config = dict(
    num_hidden_layers=14,
    hidden_size=160,
    num_attention_heads=2,
    num_key_value_heads=2,
    head_dim=64,
    intermediate_size=448,
    vocab_size=17736,
    hidden_act='swiglu',
    norm='rmsnorm',
    norm_place='pre',
    norm_eps=1e-05,
    positions='rope',
    rope_theta=10000.0,
    rope_fraction=1.0,
    qk_norm=False,
    attn_scale=0.125,
    bias='none',
    tie_word_embeddings=False,
    parallel_block=False,
    extras=['capped logits'],
    init='orth',
    init_std_qkv=0.0366,
    init_std_o=0.0,
    init_std_up=0.0366,
    init_std_down=0.0,
    optimizer='muon_variant',
    learning_rate=0.00939,
    lr_mult_o=2.0,
    beta1=0.93,
    lr_head=0.0119,
    warmup_steps=200,
    schedule='wsd',
    decay_fraction=0.48,
    decay_shape='linear',
    final_lr_fraction=0.05,
    batch_tokens=65536,
    max_seq_len=512,
    doc_mask=True,
    train_tokens=517400000,
    max_steps=7895,
    dataset='wikipedia_en',
)
Each number is 500 + 50 x the weight over its row's rms, rounded and kept within 0 to 999. Layers, rows and columns count from 0. Numbers have three digits each. The size before them is the row's rms in percent of the matrix's.

# o: layer 7 attention output (transposed), 128x160, rms 0.528, rows 26-63, columns 80-159
# v: layer 7 attention value, 128x160, rms 0.201, rows 27-63, columns 80-159
# q: layer 7 attention query, 128x160, rms 0.165, rows 64, columns 80-159
o26 111:500551515425518415553458496426438554505577497542553534602540543443444523656561483530472475489479556478462617616459531460443421489541470462480494469497494528363457484444527563434542520561494551466523460415451487603567437492506498413463558512
v27 110:495588599538521571430497524471496635607443583477481507557454557565428433488458571570557411520475510493464467517588476560482468502561494469522599440555456532472496399464468524546508527455475468436615375563515455521485507544520526404468478468
o27 111:397522515513489581488575606519506486510526503481485506515466492457630420474516511462492499524506557583488557564490566503488458426529543488507481421585433535461467479481505598533451428515431487405578439489494381362518444451516442456447488467
v28 106:555545480566462461527504458465469516546489479493428591524560512529447516511580539524425464579518450621557465581535463444449549519494573477500456468482613464564404548579497477555424610514507488476534470547453467438487455569507392513486532448
o28 113:512548609471413406458603489377513452462487460478445585611514438619490516642495541499545448563425479446477482561447530399552500497431588445439440513456491491475478491443501456463465544519441494476527518556479510547481479461496530468538526463
v29 104:601500524503484413464565538466488502599470542533441495446469567516441467469496553574559398499657566516518450512541511477510580498565519563530507564449499600502467570500444581503527495463437463482491502480533586450504583438540579494556545455
o29 108:496476625472552492540566609427523530567461532486469533504522522512592494476573512439484499514480568518510460470464467586517497477546528442515490590445452564487446567529485556536586590526428387393472499482545521441501490466520558529469555507
v30 114:520520586525420589544489504481556557537489535473575521513522489449511550514558487517401482497458523470527575418429517467552564514513498580492458570524490457528529491483474529528455469513469475499551403481502371542468535538483460390563609521
o30 121:557463516547516484459541479399501473499514503546424445513443548426467485491481465543602518524495476503457549402467514499482519462467442593464434557545445465564560468435470524495451441487466599520578553547399469504565512553493422422563455568
v31 109:508565522509482444497519601490407462470475498514489537480551585505579465497476547561549525435518576482443522503415565575595443519504495539484536460502478436515491526417544514502444537554582555446575395468536478596435465539490547445498532532
o31 116:399589419540509468495522516511525491456584502520501469485448581526538531562515605505527500530418463442439605552424529525615501461540419464404502515572476543459558537491448501428476536468477504439565400512447428566480452595477531501467442451
v32 097:464478624486523475445524489488424434515494479455502476493519461539452521510457584491472587497572475452501425456428517482535535477561597458511470462446492528510474531447526586543496514412529594575509496499458462493497575457421581546477429558
o32 097:408408532490479583489470549361461462503458557479486464508474594527475520464527453474502690548468465474529496510403521513506492466530465500522538526496511542492444442532411501530483546505487549580545532574498501523509526502530543539457482559
v33 109:490457512510448494486508463461519513545481419461481560446489474542508447592560537622509436487530561542426518515579445490540481518489533495564577551528519541456588509454505549536561476563624589459563464519509467571489474498506535488547482496
o33 114:490499450570506460531563565518582458494510582552478449501479428544559531574509574552599458548449493464387422467511456421545462496478476505516534493541448546451547493486446463544495401461506573530519472534507433449523471534474524593542473475
v34 113:514454512493583525464620501528406507493501489551409518516525531485379516513565432442605546558449470595456530527459475459305556450458468493445513502502600554562442528438515510481439488604414502504515476526531522596490465522435516472554543505
o34 117:568479581477553470574510546618450537521520554472522533504536459512532446556503513482464475537441545497493508513394543488498597477563502471399497632479568569381557496463554487420525487550481429454435530456554536486510440464570428435496523536
v35 090:448551392475594524518477449503540552477601510545467567481480489486560500374529571511583493516452522552516552510492522497531549512448450479520505620445552522476592503521556465567512472506515533529518470501552576525505491417521471508446549474
o35 098:486636451511534485567562416577504476541559522475489490505530468448458466461540476517478405466460571555503418441433514514525515574537502459539500543418449558522670618532503494520421494515481498578474524414585460524454549484482585549513522473
v36 097:478551566487486412512528452447534571481515614473596516510493494610468516513480583501426495523557449454499482507513429484434498485561468474427453507480557547595427574442443465557511593543504503477352432514454486387465512468430494470569492434
o36 101:492479609455501526374529499351484476500521565508528550513564483444378529553523588515453522471522552533492563469444510434426580545496513476495467451604454446496502499465538546560471547519477513546476536489501517439483512472491522522487493518
v37 116:499515457503576539521596499525497462482543483508501528544544457529457465456439488410520574485507483457503517543471473550475467480478481475491577463519458452596439475442540445537480456591539504502549419515429559581528429494427616428472460531
o37 122:512503435465516497437469547641461482475507420511504456589505517480474609482417529567384485481498493483547558593431484359530495466535464482444549489569495482617433525506573496498454548492566549517454497446460501559515441496504547444480474446
v38 113:476414566508491483454535520506472519451508520509526482535512479457490496387575577546528492514436598473469537606560465520488575430446524469467576578546439490413592547472512451502504519492434612471566520471447497505478497426440488543553551527
o38 119:534465557527547542527444469528510488522510547490488564453505559533634525414532544478546603553496547531441460489460491486542538521523587455495481647507469452540474480545571519488549493463542468467599440394547537386468511451454547608506507443
v39 102:437495479444442437445499522499524492471467528399483441539504506516442603565479572553474541529514520551407547499551437484545562528567472486459558381452575544411461501468455515499609525526470503496544550482563569419563520519498492516573524506
o39 107:455452481423485376446504640523493506443471540430598426530449534574513583478448449544480610496522565469499485463555448530491494541489536501507556462485487551533546478493480459452516562375431462464501484493508497414491497470475445447606611599
v40 119:521416496555453542508482503524484543506527468569545424523439478534522442617528523454476457488510571451462513485491415452427532498475498541486530401488488402635473554511448491494490574587508549640467496524519410463455449491421525584507443478
o40 122:476391528551436511388502456497470518409537508543504450549458404511470599552489581491514515518453471515572578565463416448453498434510546513497536479505557497469521505490523507635598454460561572487492601567490527482570491535429503451454578478
v41 105:521524481554532592579522503473525501561575482490467548488498530513413494500557447437483537620624463514543499460512539477452462513582449492551484435506490444527497502548478542457464465390463416540489515417530532391513513566451520419545566474
o41 103:486536490457496597526491500495512484558554439533460538521494553556509528479428528461429428539547505542535474506558558531467436446445511493594519495452497509468486514523543530432529536495448477445440552453485521488504506535402473410554513508
v42 104:516516482543443462422421491518521418483449475547512570335442627474462509529509455522570474566531524500436484511420570478583532491575480565521546494543431476495454545545505516415487448494593521556535531476508424565515491433464577533522414504
o42 110:377468480486522507429561550543589529570459477483491544497388440483423585478513419492552414530538451484636459509461401557506449476570472512527466492534478506436414590533572484512570526478525493476524529581490529549487439564536492608560359531
v43 120:492522470352482462550564449524452427475473475503471525478566486495557515469478561550553555404476462478569497450505543487434510516482475484528434581522543596480396468546545475430559424523438553440488422580562521466465542479510454539451460407
o43 131:597452444469505478556505534501437488450586569513509471492561450407407381512538489494511484366484508478488607429467543546445546561547532496438527512481503514517498525602415432533465410453475494506485451510517539481464470487575440491474453522
v44 113:450492403369492517537531469521482473517433358612538520483562546593548460524442437469385449531520462567472475577511477570499486524447498574551440604469489472507478529494589466520496526501491496506475561500519521487508516524602512564493502503
o44 120:478459429492477487537540489512495461495502371603627580537549470543547455527571453530447438468486484494456512576547439479523504533542513467481535491494528400476418575433503474474544444521505515544495491483475573557528611568609539601520473494
v45 109:442483459534508540471607454456557495378473535524497552493429557548503519472483453548475430585451559533470599426513373583570455519549488559479557514426498558571525467461418474567522601476510519479515566479489499582570467443489500409539528591
o45 119:490500485520490555334608449396561485502492432488542522502368506510489499499487534466491460571503560474549471532470467501476491603487396481506537549587538559578644395455511575405483556485487416495536480441465482497514563496545512537522554548
v46 107:567478450455623533440540438519494569486519536481567505608531528536491481519583570431558451571514576599500588536552491426465599517452442477578482556466589454592432504457496559516466473528426483595579412615550446583536437552449551456577546529
o46 110:590517556519556443538538521537461555425544566483504552586554488512498547445513462447537519533529573547498555490454418443486507473623503577498471585461415495522536424472454553446489415486395516530537509502476442429654501464504535389588483554
v47 105:569444533598455503510542551551511520490460508594560510452566542398506514507491454448488511513575572544562515432408511556586549544489500482562442594520506510488566502410591542527489437500499509537480514463546488616449515520528516498556632497
o47 108:509508502540530403511499454446491590498435467490485485549529490523556542514578478559511469455503467492475458370577443565558459538543429445477393517513476550494531498425561533447565470506534632496530480403464536535550472526520463504475475476
v48 105:538471438446447483466387575481620504486417467503564440537509546522504547457439579551485375530490558465459504548613433499555570472467389463580543553484523556527529560486499463396574567554491509477560526543491435415497479476586455592488511538
o48 107:509532482506457442454518562505594538417494409537518515438520471481547534441502503438628511473533508460455547493600407548537478479572511475559509546563488481541585534453451472484522384495526499492541455476458502395478481512463531595540563454
v49 096:436475518521499552436549475496490462514520521525440476534495541440449567513582481543447529457445547496534535521538441526379555477425586532368560472457413520389486517501461532433463630529438498551540530483444484483480589468438486427520533523
o49 099:549503530510489567488541505534505439543471541518490492487449564523494592528528567518465539547457454423549462500536492555506619463430540513396555645478476515477572436500522565448520457499570437484543511538486543494500531482455458493490525580
v50 119:514477533556490602572510526463448503514558524444485469540569393506476447453557520467433411464500514482457498494556440448445586484434432445540664497525554548576505463480454497448474449574508435459533411416538498470510561427458448580432572512
o50 120:550456519445453492599503522499515407445545508495455463520480542491581564490377440421558495538542516571481560534483447477495465531458482549515495655489489528581458573454484466514469477461525445514503653371518584474518500467465409484550544463
v51 098:530503523447499397517519497501483512406475541552483538484383658512589544480455455586515410485383475546396559503543459446532482518515482487508542439515499565483501533467462442564499560489557542460462547468536446531486457387444450519462439508
o51 102:444563524504510458385564474475529531460511469585558583426364517477430514454521476522577476549475501495490463552531471507468465608492531456497505511593532528412518591541470427565509463464556415523553441492480459553436480479538601523508480520
v52 105:525504473551518378493527591505428466448422595452504530572470522496498504549423488480477477415456510548461444470514466473528508513574491491449538412493519532488479479460467493518476476489519503449470575482475521623533529555442480496546541479
o52 112:517535568508511374477521589424539545470412617379548546485479563462445501567463458557533498518509515462449472517491525514454529507436440500473525470540498504477511463534401512465440478476526503588527437421494517569436411475512524477564579451
v53 114:587465548536511392546446475476463537472502508461533396556516481515462487427510531524458510451544475457458444530467491539465511454465499544550543475512544514499547564500490453535516506498534525500409477483454567428423472466511479614576518453
o53 117:529489558523488468549528530503454581458524498459541447478555473494524546510539508522484504497404491531361512548435534397482502517444480442542498518523539473394485618503560506590478608495557523445497481392468518462508542493378557544469519444
v54 100:454454430409577541534467484519439418455424499489470528480425417502534505512514440447580457460384464486450486429454523517472519496511486540416555465431458478594551458482497389475546491483451469515478412514467541469496454393475480492441483515
o54 104:499379432528510486485392485551476461488451377559470536545410494460462503547484490487553513503474461449535582590468495456500501526499450446410529514445544492538596529492509478492533506427542359504465476446525545538499499482510468505506609519
v55 101:468506456529476536486502553474533474506609483453509513456514420559493410432557569456424492570549507469463557519520469473464542534469494442417479489427405572544512507502422465529472543539507487627429553435420524504526529520484527527515565552
o55 103:453545516489450575514566481576584460567513498523436462542503525598483574481358541467504477609574601457527418505503585461468583505530501426494496503470478512588531491496476454557479624515459489571535637444457537572556576525465557540521554449
v56 106:538601515514513507454433470480531546537415574468575594514503541496491507522442479544421469504498514480512426614529538557440440448516597454474508511501542516464501458478522357500464520484449512430491542496487488465526450604552561425445478470
o56 113:555531518487444537437516507498524552563485493487506637501556481424506481492541460490468473490442447430554488573519538470503500450425625453517441393466547431530495465425497522460517493526457534508458432503495431476418506557496557551443464489
v57 104:458514543494526479444569521457523561513515560431470519480506481459436420438467471487495435564575372512465494545449498515503526479488439475512549532489580522485416563494519524494416544440517447479505470482543564499543556528485486583466615415
o57 109:565503550403491505549507493510501465436524525354544514533471509424467446482443374490501508520531526617408482543453522462462438533503444528581474548492512499488400523487491505488495527501469564548531586512538559506537500553600516467521534475
v58 100:503442570577466473503423527421484483523535473482512516395543500514534458454556535484551512445490514540505530525502550556490531478405527532427560519490469580466530510556558414437431461487616585566474503459479508644420526447496404547541479410
o58 104:510419553472444435513558424490559465573509477457472480486481499555435493578429510492531463533524554441502465525501560552569480440439483417422479592436470484473544595480534530497457551470565533535476525493599504599484566465445526566430488377
v59 104:510489527459455451478473557525543530513455449570440479473561525475555450554506531539552429487465520514510487516561423502569509507564697563453419523507462493534486480473531481530450451445522456491512473508533479530548458455442556504448493472
o59 102:500510526530449355494514523526600488472484461561440478526460493486509454479422575458525444527488470487485562576530422611554479464547550471471406505518453456565501502516502503545547512484436493538483450508542490428499440504490410507481472491
v60 105:451492527454508522518549521532469437514474421540516577389537519429429517645570372501497543472485454571537520540509567428491499524471496502454480549524426569510466483535536531499503534506465551507570551438574401547454555579468531449477500468
o60 106:491458535586597535593473456553524502518437535561516567479494439452487491553537470543482482455555382465574484453514489510535557431502522512441532560479465529480492442522428418460588396521510494542538525548558552563432423625590475499535489472
v61 105:502494500537560541528488499483538522573492480545483480490534492462524487488489410451461534557474425527464512505469445565511582482468533451528473655539513549509544547420478550516429456473512509445430485508585452358519408506400556508498449463
o61 106:520480482526539483574398449440439446539505416503515541545546520469555436442554498515465468491445482556460439517528438493515567520560475494499429539495469549545503550447543490476499479627519585541470553426516470381565462594529498530519434446
v62 101:436497407497524463498499448495484494479558528577483558466466452499595590459568502472506474439405406528551551531491500515453457499486539538435464490517466471521579568543518459600499549553494579496470581494448598451483499553495512503488606406
o62 107:545528481447469462404439509553466475492498511602490499523472523480440531565578526622480461450481460475480486529614518385387517536468573482426494493507460474537573460503549569515466524470526568583435485521540571600463550557482586444485546411
v63 116:505509416474562490472578497534446518473497572543522486440534473461536487543484593510546551505576539485522501508522508474416445544595528428517494534449406522543522445544495522533451458430436529597538533529483580480536438590377562525490527482
o63 126:453480502494534570488477550518499487548491571557484506607570507482525490524442478545399464473543503497511518551474421472408466539641585529572538536495386457618538432580487500491588597499428531494563480480557558519530428530506519458530577472
q64 082:577486499525501650513419507540494502466557565515468545433521527452543466522442460499539539510483527432500542528446511498669558460483536401499439489461497425540466557479462444409480536480446424442458566501513485533486545415467459501488523414